Weights of a small GPT-style language model, trained from scratch on English Wikipedia: 51.3M parameters, normalized queries and keys.
Each number is 200 + 30 x the weight over the matrix's rms, rounded and kept within 0 to 999. Layers, rows and columns count from 0.

# layer 5 MLP up, 1920x576, rms 0.0457, rows 313-337, columns 0-95
198,201,195,221,238,248,150,203,176,169,152,207,196,218,181,186,219,149,191,166,156,196,192,225,175,210,184,247,257,192,187,101,224,221,186,172,186,223,176,205,199,194,187,226,281,223,198,233,241,164,206,160,187,228,140,206,199,187,194,217,210,216,142,246,173,246,186,226,219,221,186,234,229,211,189,204,226,184,188,309,244,156,150,177,218,150,227,210,226,253,201,166,155,179,192,205
222,197,188,183,209,228,225,172,192,205,202,166,156,183,172,172,150,211,199,155,153,187,158,209,239,234,189,215,168,235,195,218,153,212,154,183,222,191,221,255,200,206,177,233,223,234,217,188,214,211,207,170,226,208,182,220,222,181,211,266,184,228,229,241,190,203,208,231,233,211,186,212,204,210,200,156,172,222,274,230,201,195,206,213,210,124,222,163,200,152,232,225,199,185,222,196
251,244,187,215,203,184,205,223,178,209,215,189,235,228,191,212,174,188,210,199,182,239,204,223,191,228,134,201,209,153,205,207,207,116,247,197,226,278,205,177,208,183,173,202,213,175,246,189,217,174,222,156,201,224,183,175,197,214,180,209,195,202,211,166,173,180,173,200,209,210,179,213,233,141,205,189,210,212,189,259,229,161,176,170,230,238,182,187,146,226,214,202,203,199,201,182
204,190,147,162,209,150,164,186,228,207,158,199,191,185,173,227,155,209,146,193,195,185,199,205,216,190,200,185,169,172,217,196,160,198,191,207,250,216,204,188,256,221,216,200,211,140,173,166,172,244,199,199,216,224,199,193,159,147,228,247,166,227,229,221,189,214,207,215,219,177,186,208,180,249,189,193,192,204,223,201,204,206,179,217,184,191,193,171,274,184,213,160,177,225,209,177
213,180,183,167,255,231,187,164,169,176,176,206,157,211,148,201,228,225,139,204,212,194,198,220,254,187,225,221,214,186,239,216,194,217,213,218,153,199,231,178,222,218,221,236,180,228,205,147,126,210,196,142,206,143,213,189,192,165,144,230,194,227,216,213,202,203,182,205,168,192,221,200,141,226,212,228,211,162,190,200,163,234,221,223,228,222,188,162,216,228,207,253,177,197,186,198
167,155,190,189,201,178,165,202,185,212,222,194,227,184,198,186,193,159,203,122,227,160,256,190,187,170,229,255,240,264,186,195,188,203,170,200,190,186,194,169,189,237,248,243,191,235,226,233,274,238,212,226,205,175,182,178,188,188,179,177,223,207,191,191,252,193,231,195,201,203,107,187,226,179,211,214,190,211,184,220,241,212,191,232,163,217,203,261,171,189,221,194,185,234,180,218
203,188,192,220,162,256,216,246,153,234,149,164,233,203,236,211,175,179,208,193,181,211,223,207,191,183,250,254,230,227,168,191,159,101,202,284,241,215,184,198,236,167,170,214,182,258,147,216,201,161,211,204,177,167,245,178,180,206,171,235,227,192,178,203,209,193,191,207,243,147,205,213,169,147,184,159,184,299,167,172,224,186,249,218,177,169,183,186,186,197,197,271,185,167,176,195
152,153,197,221,204,207,214,161,229,240,204,175,234,196,173,214,203,176,183,240,198,221,198,223,164,293,197,221,222,168,237,158,257,188,229,183,143,185,194,206,229,211,268,209,206,190,264,170,226,155,194,225,188,161,162,254,149,214,194,175,184,195,185,229,217,194,171,199,196,254,110,237,155,193,185,211,210,178,165,224,200,216,168,208,246,181,152,243,178,198,219,264,160,171,167,192
203,227,192,269,224,184,290,246,125,222,217,187,199,185,222,222,167,199,242,250,167,204,200,173,157,222,188,229,200,214,204,140,217,224,186,226,189,199,184,211,195,203,197,209,236,144,229,183,254,199,211,194,191,202,207,177,246,183,174,224,205,202,186,208,208,205,149,216,196,216,185,197,215,207,158,166,162,259,188,236,211,215,243,179,231,191,247,199,228,184,273,243,224,131,212,187
161,232,247,200,256,244,201,230,220,171,177,163,273,202,177,173,218,199,212,236,199,146,251,163,156,206,175,137,234,176,174,204,212,232,190,213,177,157,226,200,228,174,233,222,192,182,163,171,238,216,208,186,209,229,201,210,214,188,211,159,179,185,188,188,223,184,224,217,244,217,150,186,194,162,203,219,193,206,181,265,172,150,194,167,176,194,158,221,208,209,217,214,153,201,254,197
222,198,208,204,227,194,194,170,164,196,217,210,199,185,176,188,154,233,222,166,224,200,228,246,194,220,152,182,169,203,228,193,157,255,180,183,157,161,212,224,199,216,223,171,205,226,237,212,216,185,196,251,180,141,247,216,161,190,191,181,183,246,223,214,216,193,157,184,220,158,216,198,156,173,184,222,216,220,214,169,170,171,217,156,206,245,208,261,245,166,162,220,169,154,190,232
214,146,223,164,196,212,189,214,212,218,159,220,167,226,223,231,219,215,231,154,174,117,198,210,155,182,192,227,147,157,220,189,191,151,249,163,167,203,162,215,218,198,136,204,216,246,191,270,206,165,202,188,212,215,135,152,183,210,170,199,206,230,167,198,187,223,220,234,205,161,153,220,269,227,155,199,195,185,174,189,198,181,150,224,214,213,224,191,205,216,179,155,202,186,258,206
176,195,167,206,194,208,150,192,220,171,177,230,187,209,131,210,222,190,184,175,217,208,161,178,178,207,190,203,171,136,199,171,128,202,226,222,228,237,174,202,189,213,239,146,241,138,203,204,207,178,142,205,250,215,192,190,208,215,227,208,170,263,181,155,174,216,203,228,136,153,202,134,175,246,198,242,165,180,200,231,157,161,233,209,200,137,238,199,212,178,209,166,160,163,193,284
214,162,191,231,203,225,220,207,246,207,226,179,215,200,184,220,197,208,242,201,234,206,182,184,178,191,190,164,221,187,205,200,179,261,205,225,158,207,226,175,212,203,196,150,205,218,190,240,213,180,165,229,172,195,251,154,192,189,167,221,216,228,197,171,211,246,182,245,200,194,194,252,225,149,195,203,156,196,213,244,242,156,229,184,174,178,205,220,197,232,200,232,266,172,234,185
183,220,285,225,238,201,181,169,186,213,197,177,191,208,219,196,244,220,145,217,237,207,247,191,237,216,155,171,183,165,220,168,215,219,214,216,236,196,245,152,193,173,157,208,189,215,190,183,173,240,202,187,226,237,216,231,223,201,195,247,207,195,265,208,244,237,220,221,233,211,228,186,144,163,234,223,248,201,219,203,273,215,177,216,205,243,182,192,205,170,192,215,228,162,117,224
226,187,191,174,219,261,177,189,145,219,209,185,180,221,278,200,221,202,236,181,186,175,179,211,200,214,189,187,201,227,159,197,163,227,218,150,148,185,234,212,194,213,209,199,162,231,191,158,221,199,161,200,163,209,200,180,221,163,248,183,210,166,179,215,257,166,247,231,200,218,242,243,189,199,260,198,256,202,234,210,224,262,210,175,226,194,212,193,144,161,169,180,227,178,189,208
230,195,127,225,166,235,188,203,177,239,189,201,249,218,177,173,145,191,229,248,200,198,200,179,186,229,202,213,209,239,202,173,203,254,169,186,213,251,272,258,206,227,192,192,192,239,202,235,154,239,242,152,230,230,181,157,167,219,168,183,229,190,186,238,173,211,184,214,219,212,183,235,217,207,216,205,255,205,237,194,264,166,153,178,179,196,213,166,241,170,216,208,239,180,159,183
192,205,190,194,195,224,179,199,180,175,193,232,231,190,186,264,240,252,141,227,171,225,192,187,257,171,213,260,188,202,273,188,221,220,152,194,208,186,191,210,158,227,158,202,181,195,170,211,141,185,207,202,260,152,187,229,212,227,198,187,150,206,140,200,210,197,220,187,215,218,146,193,225,206,245,178,175,170,240,176,188,171,189,158,206,217,173,161,212,237,206,214,199,191,211,196
215,192,195,162,164,209,122,164,214,169,199,219,220,195,227,217,166,205,196,157,187,177,216,200,129,171,185,160,186,214,202,221,148,200,191,190,146,211,211,228,228,230,187,202,174,201,198,181,187,143,218,198,214,199,206,227,193,182,165,232,117,175,165,249,208,191,240,226,270,225,160,209,199,165,212,204,232,201,192,179,264,251,150,199,198,206,242,210,173,251,245,142,161,188,228,211
202,222,190,132,136,211,214,218,229,233,250,201,181,219,200,136,216,245,186,231,199,222,212,152,204,237,169,195,207,216,231,154,239,177,213,179,192,189,220,208,162,238,228,201,245,183,164,180,197,216,205,197,229,189,176,148,174,169,185,215,181,163,133,185,186,192,161,178,220,192,209,225,205,202,194,233,170,211,171,199,205,184,176,144,176,174,197,218,194,231,230,172,187,188,213,147
169,151,216,177,234,224,199,157,236,169,155,198,213,292,200,132,208,218,195,242,216,173,163,117,211,228,158,178,205,212,187,221,123,203,207,174,219,185,184,178,237,174,173,194,206,181,201,235,199,260,210,228,155,188,234,234,185,201,173,177,260,200,192,179,139,214,212,214,200,156,180,209,188,215,179,141,194,220,164,200,180,183,188,192,187,208,205,207,212,238,182,198,217,152,219,208
188,227,207,202,189,183,258,176,201,208,194,220,166,207,179,283,170,221,189,243,136,146,191,181,265,186,220,203,179,215,210,166,218,173,164,265,172,232,194,187,191,257,172,232,243,208,177,181,217,204,233,189,152,253,212,207,201,221,207,222,188,185,163,182,212,183,257,234,207,177,193,131,180,160,225,209,162,259,261,244,193,180,222,161,188,184,199,184,258,216,220,207,146,187,248,244
214,213,224,206,259,220,153,185,205,173,192,188,208,237,222,217,216,205,191,227,202,190,220,145,169,187,157,176,188,207,211,173,181,181,184,201,179,230,178,153,244,176,210,176,172,198,225,218,195,208,206,232,166,205,216,242,208,203,247,192,152,209,186,179,240,206,236,181,193,218,224,229,239,132,219,183,219,158,183,142,183,181,274,203,238,209,144,192,211,213,161,222,248,196,218,216
202,208,151,210,239,193,183,188,261,151,168,153,208,197,214,183,166,218,179,226,105,255,205,191,190,180,207,229,133,210,161,189,172,204,238,245,209,221,235,168,257,181,216,185,195,224,233,188,205,267,209,190,213,201,217,210,258,167,178,230,205,196,213,181,178,169,241,159,209,232,184,217,220,190,170,195,200,167,211,228,217,231,139,152,206,200,165,183,193,225,169,171,184,175,224,201
122,198,128,186,230,230,211,180,208,218,247,168,191,216,191,214,181,183,216,217,162,216,188,233,232,171,155,212,223,182,226,193,156,282,191,164,225,194,174,184,210,184,247,195,218,206,255,250,200,242,173,184,211,155,222,205,168,285,176,150,212,200,170,189,152,205,216,248,147,196,163,234,230,229,191,222,219,197,129,181,241,207,174,226,157,218,240,185,167,173,203,227,194,175,221,211
# layer 5 MLP down (transposed), 1920x576, rms 0.0439, rows 313-336, columns 0-95
180,209,160,313,221,211,203,230,215,209,179,211,155,241,220,174,157,231,174,225,180,170,206,203,218,189,224,176,235,184,208,195,131,228,156,235,185,213,239,244,206,198,149,193,187,192,186,206,159,245,228,234,205,209,225,206,188,218,201,210,205,241,185,197,201,207,183,212,187,195,177,196,266,223,229,224,176,217,189,214,179,216,196,203,155,197,159,216,227,178,218,172,190,253,192,235
186,119,177,188,178,194,207,191,194,160,227,185,250,161,168,199,170,188,211,190,190,210,231,144,228,207,186,231,164,180,227,168,245,158,213,180,196,219,198,210,181,226,198,198,187,201,198,250,175,214,195,166,200,193,217,214,189,196,210,183,203,229,221,240,229,170,225,150,247,206,216,221,186,200,218,222,215,188,213,258,207,142,209,175,183,188,221,208,200,202,196,155,211,227,242,187
196,225,168,183,212,140,160,221,249,162,131,248,204,180,198,226,224,197,143,223,175,214,197,175,227,180,241,170,179,224,178,193,202,242,176,202,151,192,190,173,197,229,249,137,195,210,226,187,189,209,202,194,209,223,202,230,175,206,230,164,189,170,192,247,264,186,216,226,200,156,193,193,143,228,241,173,225,220,237,172,188,161,166,174,169,152,237,194,202,190,183,182,209,219,219,218
227,237,196,222,219,183,211,227,216,212,211,159,180,187,225,211,217,223,188,186,214,257,209,193,192,185,163,211,211,143,204,201,243,237,229,240,204,212,161,179,162,191,214,151,209,200,187,197,192,192,201,185,173,196,181,225,203,221,200,176,189,194,173,201,222,192,214,190,182,190,200,237,243,190,230,209,195,226,189,203,198,179,179,200,191,249,215,227,154,254,202,184,174,212,181,176
190,184,213,157,191,200,194,114,239,210,207,208,172,228,185,198,186,198,185,161,225,198,223,192,239,178,236,192,205,255,189,237,246,149,190,132,162,195,197,168,210,168,221,223,160,233,182,199,208,167,205,188,191,220,227,190,167,187,181,159,224,206,251,205,201,171,164,195,211,138,205,194,212,207,245,209,177,221,269,206,216,171,201,178,177,240,196,152,243,174,176,203,192,191,178,186
145,244,243,247,193,199,192,177,224,204,206,193,219,230,200,222,241,246,251,202,221,197,172,200,199,185,156,194,196,201,190,231,236,202,237,139,241,166,191,233,233,188,160,177,192,157,222,216,164,170,198,171,225,205,124,154,194,147,221,190,248,141,213,212,143,210,201,215,242,193,169,209,203,222,209,181,201,207,167,244,167,197,206,190,153,221,199,190,209,131,186,191,176,195,143,221
243,182,230,237,193,192,183,173,162,201,183,206,173,219,252,221,174,221,148,181,176,196,237,174,176,191,205,206,205,205,169,155,190,195,180,197,231,190,273,237,175,157,191,146,154,188,213,168,233,151,235,203,197,198,191,163,170,215,211,226,200,208,193,192,208,269,174,213,163,222,231,229,171,165,197,180,228,272,218,195,240,230,151,170,220,215,206,169,202,207,179,198,189,134,108,166
154,193,230,192,277,163,161,202,181,176,208,152,213,189,199,192,204,188,208,206,206,232,153,213,250,203,195,228,240,166,187,247,233,151,199,220,145,191,129,212,199,260,231,178,246,186,199,181,223,210,187,253,198,226,156,262,184,231,178,214,204,208,219,204,213,176,181,199,234,194,175,238,110,227,166,224,258,230,157,207,202,244,210,205,180,182,202,217,167,171,212,252,144,167,183,258
237,200,216,296,241,191,188,229,256,185,169,205,198,192,178,192,238,169,226,204,171,199,200,236,239,166,224,230,240,221,200,182,214,211,208,246,195,202,235,229,257,202,218,278,158,178,201,236,156,166,198,195,191,170,186,201,185,179,166,178,152,154,211,231,175,197,214,180,209,243,155,179,219,233,200,216,181,185,248,234,150,198,175,219,193,153,174,202,175,167,161,192,212,180,208,227
154,177,173,247,175,213,238,182,181,215,174,201,202,180,176,223,225,221,191,183,233,208,158,234,175,156,192,188,203,222,168,162,195,223,188,179,241,143,203,194,175,185,213,188,220,171,208,224,160,219,221,179,221,222,228,144,238,221,260,218,194,182,239,160,163,211,200,150,199,207,232,182,234,221,211,200,200,196,185,233,189,179,228,204,195,226,159,147,227,249,207,218,252,190,211,183
204,219,192,253,182,216,224,204,180,184,214,206,233,180,241,217,254,214,218,245,188,236,170,180,179,215,131,192,185,217,202,197,155,186,205,166,205,129,190,194,199,277,173,159,190,201,248,206,159,167,225,164,163,185,204,256,246,162,188,242,201,153,261,174,211,226,208,185,233,211,197,207,195,198,185,181,233,170,237,250,173,165,179,185,218,153,178,185,161,212,162,196,221,262,206,214
189,204,199,182,189,254,183,171,211,161,243,223,228,206,242,216,192,178,196,175,191,201,189,177,175,198,178,183,210,209,179,184,216,172,222,196,193,211,255,239,190,244,215,226,232,218,187,190,168,194,203,173,183,169,183,211,156,189,201,233,220,160,170,141,193,153,231,199,236,229,225,221,258,211,234,225,202,222,206,173,290,191,178,228,203,189,244,167,204,211,202,212,202,175,206,151
218,206,212,199,175,190,207,220,240,207,242,183,204,199,223,201,212,153,173,236,171,204,182,211,137,197,250,178,174,180,219,188,161,147,214,223,161,181,215,222,184,184,214,214,209,230,200,211,221,155,164,246,208,238,221,195,181,196,211,183,231,236,267,180,185,242,211,207,190,208,231,251,202,229,198,230,188,180,206,181,243,196,207,189,193,221,167,195,167,148,164,175,211,206,222,135
131,184,211,210,205,214,198,150,202,165,186,204,131,208,243,151,206,219,168,235,199,210,215,162,249,246,177,171,219,225,168,234,181,213,238,269,190,195,145,153,221,253,222,171,193,168,212,163,207,193,205,217,213,248,155,212,148,215,247,199,156,185,229,222,216,181,191,211,141,251,228,175,212,237,228,192,172,176,229,187,170,247,179,205,197,209,154,219,157,232,178,159,161,233,252,218
220,183,181,227,184,179,200,251,216,232,240,125,215,202,219,206,219,233,276,180,182,230,156,209,182,220,242,189,183,167,178,163,186,231,222,241,191,259,212,164,137,214,258,210,172,155,163,186,200,161,176,196,207,244,158,168,151,242,176,191,176,170,192,212,174,173,146,227,198,219,215,207,207,205,204,235,256,198,210,272,165,242,236,214,233,161,243,172,202,189,196,204,187,188,203,247
227,209,174,248,135,218,176,215,195,168,202,216,173,196,190,204,177,188,223,191,215,236,202,261,145,199,181,189,217,160,188,205,160,196,214,212,215,207,206,164,213,258,156,177,210,247,216,184,178,171,192,236,210,186,188,180,186,223,201,173,213,240,224,238,109,198,200,135,194,242,171,181,181,210,151,192,175,189,237,186,225,194,168,237,152,199,218,234,190,261,189,258,186,219,153,200
223,184,233,113,167,158,192,210,142,206,242,153,170,203,152,181,159,201,174,188,180,237,193,176,197,275,260,208,167,172,218,193,192,206,193,211,197,162,184,219,178,173,277,180,209,192,215,202,243,195,155,239,193,207,199,182,166,217,229,178,185,209,133,258,174,239,132,226,250,163,190,138,169,182,217,237,239,167,180,189,195,199,175,187,214,174,195,198,231,161,180,215,180,184,220,220
202,206,148,169,208,199,196,206,259,178,163,248,200,225,212,197,187,219,219,216,195,211,179,183,222,226,189,168,149,197,212,200,172,224,193,191,227,193,189,183,251,234,157,247,178,179,232,248,212,221,180,187,197,199,208,235,181,158,197,160,243,160,229,139,165,174,193,140,159,181,213,211,224,164,180,234,213,151,206,209,179,200,197,258,175,195,226,173,232,175,170,232,242,208,222,223
132,174,177,180,225,207,203,146,234,194,193,195,193,199,195,109,181,148,246,199,201,168,192,177,208,247,205,250,183,238,177,249,205,234,200,185,210,248,220,226,226,185,176,239,213,195,214,191,186,240,210,196,167,200,204,209,242,173,192,228,170,167,179,185,171,212,101,229,195,178,204,227,213,185,140,194,178,257,184,207,197,183,178,172,169,199,194,222,230,195,174,218,125,214,206,182
196,192,178,242,215,128,175,183,220,154,244,206,198,231,212,225,204,214,122,185,202,176,213,201,208,206,184,220,192,214,211,217,179,161,199,181,173,154,199,204,201,169,175,232,187,219,213,218,172,181,204,190,213,178,177,252,245,225,211,182,183,233,197,198,179,252,211,226,163,225,209,230,185,116,210,250,201,185,215,183,188,179,197,190,195,240,196,241,224,214,175,216,115,179,217,219
219,206,249,212,175,232,223,218,134,237,227,212,193,190,166,204,210,237,206,170,235,204,203,212,281,202,196,150,224,196,202,219,186,172,234,169,170,221,147,177,189,192,178,217,244,237,205,215,204,205,208,214,170,204,198,202,204,159,216,191,211,197,213,214,203,128,188,235,251,281,175,152,237,210,211,164,183,215,172,257,157,181,231,197,206,207,203,202,229,187,181,262,182,159,232,215
137,191,227,220,189,126,204,197,197,212,186,264,197,224,219,206,177,155,230,193,165,197,138,119,188,173,194,156,191,196,201,208,156,140,200,201,180,224,283,231,220,256,155,230,194,192,211,231,202,236,253,215,188,213,191,240,175,228,203,186,215,197,223,193,157,207,192,209,225,144,159,162,196,163,219,202,196,220,206,198,155,182,210,167,103,230,186,150,295,192,173,269,151,203,204,198
240,259,195,245,172,224,217,184,198,142,182,201,186,199,164,233,180,215,203,152,232,229,175,172,185,206,201,220,196,168,189,176,249,126,197,183,236,185,187,184,238,193,199,168,198,184,184,196,207,183,264,214,158,140,176,191,136,163,241,172,258,178,192,243,196,213,235,163,232,193,196,195,156,210,177,197,199,169,217,232,244,174,189,210,253,224,184,197,209,195,251,176,143,193,194,204
247,193,202,155,182,244,204,171,172,226,191,180,177,167,257,145,193,222,227,235,243,195,220,187,199,237,192,233,167,190,220,203,164,188,156,189,196,183,206,234,127,147,234,169,254,161,206,215,177,252,184,206,227,234,222,180,266,225,222,163,232,121,197,232,285,133,212,213,198,200,227,273,184,164,234,210,228,216,203,208,201,211,189,170,174,197,266,197,196,138,144,234,244,169,147,188
# layer 5 MLP gate, 1920x576, rms 0.0446, rows 314-337, columns 0-95
219,188,231,218,201,220,185,214,266,208,210,173,211,226,223,203,196,211,241,156,193,163,220,260,161,149,263,170,249,246,206,241,173,181,234,167,249,209,217,217,210,248,196,187,218,179,196,225,189,243,233,259,193,201,205,179,212,232,223,183,177,226,145,178,219,191,211,176,146,185,150,182,191,182,206,194,241,181,234,195,181,176,266,233,149,229,188,164,248,222,182,165,203,245,262,199
164,200,261,185,209,173,244,195,152,186,185,142,202,181,240,180,226,206,159,244,193,248,215,167,194,178,179,206,252,234,171,206,185,237,220,140,224,224,161,184,236,217,159,176,182,226,195,207,216,214,254,260,190,168,194,153,196,189,213,192,162,169,209,167,202,143,191,182,174,203,205,205,222,210,269,181,199,189,242,142,193,170,222,165,205,206,167,207,174,208,231,150,200,208,197,172
256,149,274,237,204,199,208,244,173,177,258,235,251,186,211,196,257,202,240,165,190,234,183,248,204,192,143,158,182,198,218,215,264,229,141,203,197,174,171,168,155,173,236,225,177,155,235,212,211,208,204,209,221,173,216,246,220,235,188,166,233,135,217,229,235,192,193,190,165,225,217,190,247,164,214,191,213,202,214,182,208,197,210,229,204,232,225,259,203,196,186,168,194,201,144,173
229,223,179,206,171,212,148,212,250,199,172,195,230,234,190,186,213,183,203,183,173,207,234,245,169,249,193,182,170,180,226,195,163,176,156,256,159,187,166,145,200,200,219,205,159,191,172,229,173,182,204,158,222,212,226,223,213,184,208,266,219,176,171,216,225,231,234,185,183,165,161,156,189,207,183,206,203,218,153,159,169,226,229,249,184,188,223,161,141,183,149,237,171,198,266,155
166,228,161,242,194,229,240,213,185,169,199,183,209,240,231,175,225,238,245,191,175,171,177,210,237,142,215,209,213,224,195,202,203,194,202,176,174,164,215,207,173,140,241,211,193,199,169,180,168,196,250,189,227,171,175,190,195,228,164,179,200,153,211,218,214,195,206,194,216,251,196,226,209,238,201,213,196,214,208,155,192,171,259,211,168,128,168,204,187,183,204,242,122,213,182,183
180,270,210,185,209,165,212,185,165,232,194,205,219,205,224,206,140,217,197,193,188,249,211,218,171,210,214,197,176,201,160,180,188,185,116,215,190,241,230,171,173,173,254,229,199,211,279,190,179,165,170,163,202,228,173,237,193,190,187,129,193,209,173,189,223,255,220,238,206,135,170,175,180,185,228,191,172,192,213,197,233,173,161,203,193,198,213,183,234,173,239,182,154,209,168,197
230,266,207,207,188,245,157,165,209,199,179,180,170,185,217,208,245,186,258,193,140,167,204,223,179,200,149,158,160,193,218,251,146,197,205,173,160,231,149,236,197,152,148,165,214,196,214,236,226,228,218,201,182,256,239,193,220,142,176,219,192,186,223,143,203,221,173,203,234,193,180,188,192,135,230,174,162,194,247,194,217,153,195,200,208,183,179,146,213,181,228,202,219,168,232,250
199,210,222,175,233,204,221,286,162,225,244,184,223,224,198,240,200,200,229,189,204,245,215,184,159,142,232,242,193,250,226,185,244,215,205,140,190,190,241,221,190,169,234,242,242,188,195,202,155,165,162,222,174,183,207,220,218,245,189,175,184,220,223,227,224,180,201,183,217,126,191,220,190,213,188,223,189,181,231,203,164,197,187,204,184,212,229,196,154,141,230,192,175,202,178,234
159,210,222,180,205,182,200,213,233,197,214,189,224,218,188,180,228,221,206,202,176,197,254,188,164,208,196,194,243,271,201,212,236,243,184,231,212,212,198,242,213,212,180,226,197,211,181,180,219,205,172,149,162,181,184,197,198,202,205,187,227,217,195,219,235,196,237,252,163,162,236,192,204,189,255,246,189,205,192,189,196,211,202,197,166,183,193,198,237,223,188,158,182,211,179,209
164,148,260,229,168,257,207,185,190,215,227,216,186,218,252,165,153,184,205,223,219,200,229,177,163,156,229,190,216,205,247,198,235,193,257,218,174,155,180,203,145,188,192,183,205,213,181,188,199,224,210,183,170,171,221,178,237,226,224,203,202,153,222,148,186,231,178,209,194,179,191,245,152,215,193,143,218,213,204,240,228,136,169,213,220,154,179,179,241,223,199,179,213,163,173,175
224,229,216,205,263,190,191,167,180,200,242,239,141,227,186,176,198,192,169,201,197,193,225,195,206,155,196,131,177,187,239,223,198,200,210,177,195,190,173,196,204,209,213,209,195,242,156,226,171,178,258,184,227,243,173,176,204,174,208,243,171,216,186,195,187,190,173,188,167,189,144,179,254,196,225,249,119,199,206,223,211,203,162,184,212,241,189,205,229,205,216,167,190,312,167,217
149,196,205,217,187,170,168,226,223,161,213,201,182,262,197,222,256,192,208,229,136,250,196,163,191,217,243,230,233,174,233,186,180,173,154,198,166,220,156,196,170,144,188,148,158,209,221,203,231,244,192,210,182,194,203,195,219,206,153,222,220,202,169,163,198,202,245,255,159,284,160,209,206,246,256,241,220,194,214,193,181,169,200,206,196,202,246,180,173,141,181,194,232,197,207,220
227,149,226,255,230,146,191,225,247,264,207,215,220,205,198,207,166,141,234,230,219,201,188,224,197,164,193,181,184,160,235,197,164,218,224,180,213,176,205,189,182,147,209,204,203,201,195,237,152,177,182,212,223,188,222,144,247,173,193,187,215,186,121,166,204,233,171,186,189,178,233,189,172,137,180,207,183,251,166,207,147,199,247,217,199,240,168,141,205,167,206,216,240,177,205,199
175,215,193,194,178,212,240,225,237,176,243,198,197,209,180,201,237,183,157,180,143,131,166,186,211,218,197,197,173,215,185,225,216,192,171,215,171,180,206,178,254,209,205,199,230,242,255,219,203,188,133,162,188,117,233,195,237,169,171,229,210,140,208,171,229,199,183,193,187,193,235,204,216,206,156,213,229,280,185,194,202,186,205,126,191,251,145,202,199,186,169,194,215,158,225,226
233,169,248,200,221,206,235,247,203,228,219,237,202,258,237,182,179,135,192,233,194,221,208,242,231,192,180,170,162,200,195,171,168,208,163,248,206,199,253,201,179,213,188,201,185,112,216,182,207,222,182,213,157,165,208,284,205,243,175,209,172,157,173,190,221,148,196,172,216,208,253,232,180,180,154,171,225,240,184,222,233,181,253,201,208,231,196,221,192,166,187,230,203,160,223,234
207,242,125,216,233,222,173,223,203,218,223,207,174,214,142,193,221,175,193,212,209,176,225,185,199,229,245,244,197,209,227,217,194,180,200,175,244,201,240,190,196,228,189,208,184,196,228,241,215,186,221,161,186,243,183,219,255,231,216,186,174,235,200,196,155,154,180,223,271,185,191,192,232,189,144,175,150,287,215,134,199,177,259,153,206,221,167,262,193,240,156,189,225,191,187,164
201,127,189,237,212,208,233,198,217,217,214,233,225,180,198,142,222,171,183,173,226,234,172,181,250,185,225,254,124,193,157,171,181,236,163,199,196,252,172,225,211,230,226,203,221,234,189,211,218,206,249,213,207,193,200,241,239,224,210,159,189,204,181,151,187,253,218,162,215,186,220,195,207,204,215,157,208,227,227,217,256,189,137,204,244,212,234,196,168,249,168,189,264,194,206,171
196,224,228,231,193,216,220,196,225,170,154,177,239,205,186,200,221,184,206,218,143,134,253,204,198,224,213,250,188,229,205,222,216,157,206,190,194,166,239,199,160,203,231,200,215,253,186,161,194,195,219,193,212,235,247,207,256,234,176,187,212,188,225,218,199,202,189,184,200,205,206,178,202,216,215,215,229,200,271,211,232,265,249,251,208,164,229,188,214,173,210,192,218,217,219,193
187,193,213,214,221,203,224,257,148,232,165,183,209,220,205,218,166,169,181,182,178,172,190,191,156,148,190,176,184,211,239,189,170,219,219,174,219,209,190,184,190,215,263,212,236,263,198,178,270,174,235,202,181,184,253,152,268,207,170,118,181,181,224,169,206,217,217,196,136,213,175,197,167,232,155,183,199,210,264,206,139,223,157,181,240,169,175,140,215,133,181,218,252,230,160,187
220,206,208,228,160,242,204,222,174,159,216,224,142,168,212,198,211,191,222,209,211,208,196,212,151,219,213,205,183,258,182,221,191,183,129,223,164,181,171,196,180,184,160,258,197,182,240,237,195,152,221,189,176,191,170,216,194,162,185,142,233,218,154,178,218,210,180,155,244,230,227,219,168,192,193,188,140,212,195,199,249,211,185,191,195,139,155,220,185,225,205,153,222,223,175,188
228,167,198,222,230,183,219,216,252,231,197,218,173,191,215,196,199,234,219,199,202,173,224,173,229,222,192,193,187,157,265,169,158,266,143,233,169,148,187,188,198,205,215,274,229,184,194,199,168,211,217,180,205,236,255,159,201,282,249,204,174,163,194,193,277,213,209,209,233,170,273,226,185,188,234,197,202,189,201,211,265,199,161,232,198,209,208,196,249,201,161,211,161,151,141,197
172,184,169,211,200,200,208,210,159,203,147,223,202,202,214,180,163,216,280,224,173,216,232,241,215,172,227,199,187,258,194,222,187,247,174,237,211,156,167,230,192,194,163,193,183,211,175,198,166,163,143,245,175,222,206,244,210,180,174,180,153,211,185,222,191,181,192,250,187,246,229,219,195,199,188,148,223,149,199,225,177,275,251,254,221,180,209,173,177,143,168,223,220,149,165,252
224,202,156,218,227,241,156,238,240,151,213,205,195,178,225,170,169,183,225,139,246,209,180,174,212,150,195,159,213,184,233,197,200,146,168,216,185,187,215,153,172,217,172,202,184,253,162,165,206,181,165,212,200,181,233,229,227,257,198,166,210,171,202,228,238,160,181,215,215,151,279,189,215,229,188,241,209,247,221,221,208,202,272,172,167,157,187,225,166,171,206,154,263,150,128,208
238,177,181,181,187,162,191,187,188,244,194,237,169,187,194,160,191,220,235,194,193,221,178,255,260,178,146,241,192,212,250,178,211,233,155,181,201,180,208,185,122,233,196,196,234,176,200,182,199,176,184,218,229,222,231,156,177,203,190,182,205,131,202,209,191,184,192,201,213,217,227,166,209,195,203,218,172,193,272,246,179,181,281,174,178,219,220,286,216,201,164,223,245,212,193,209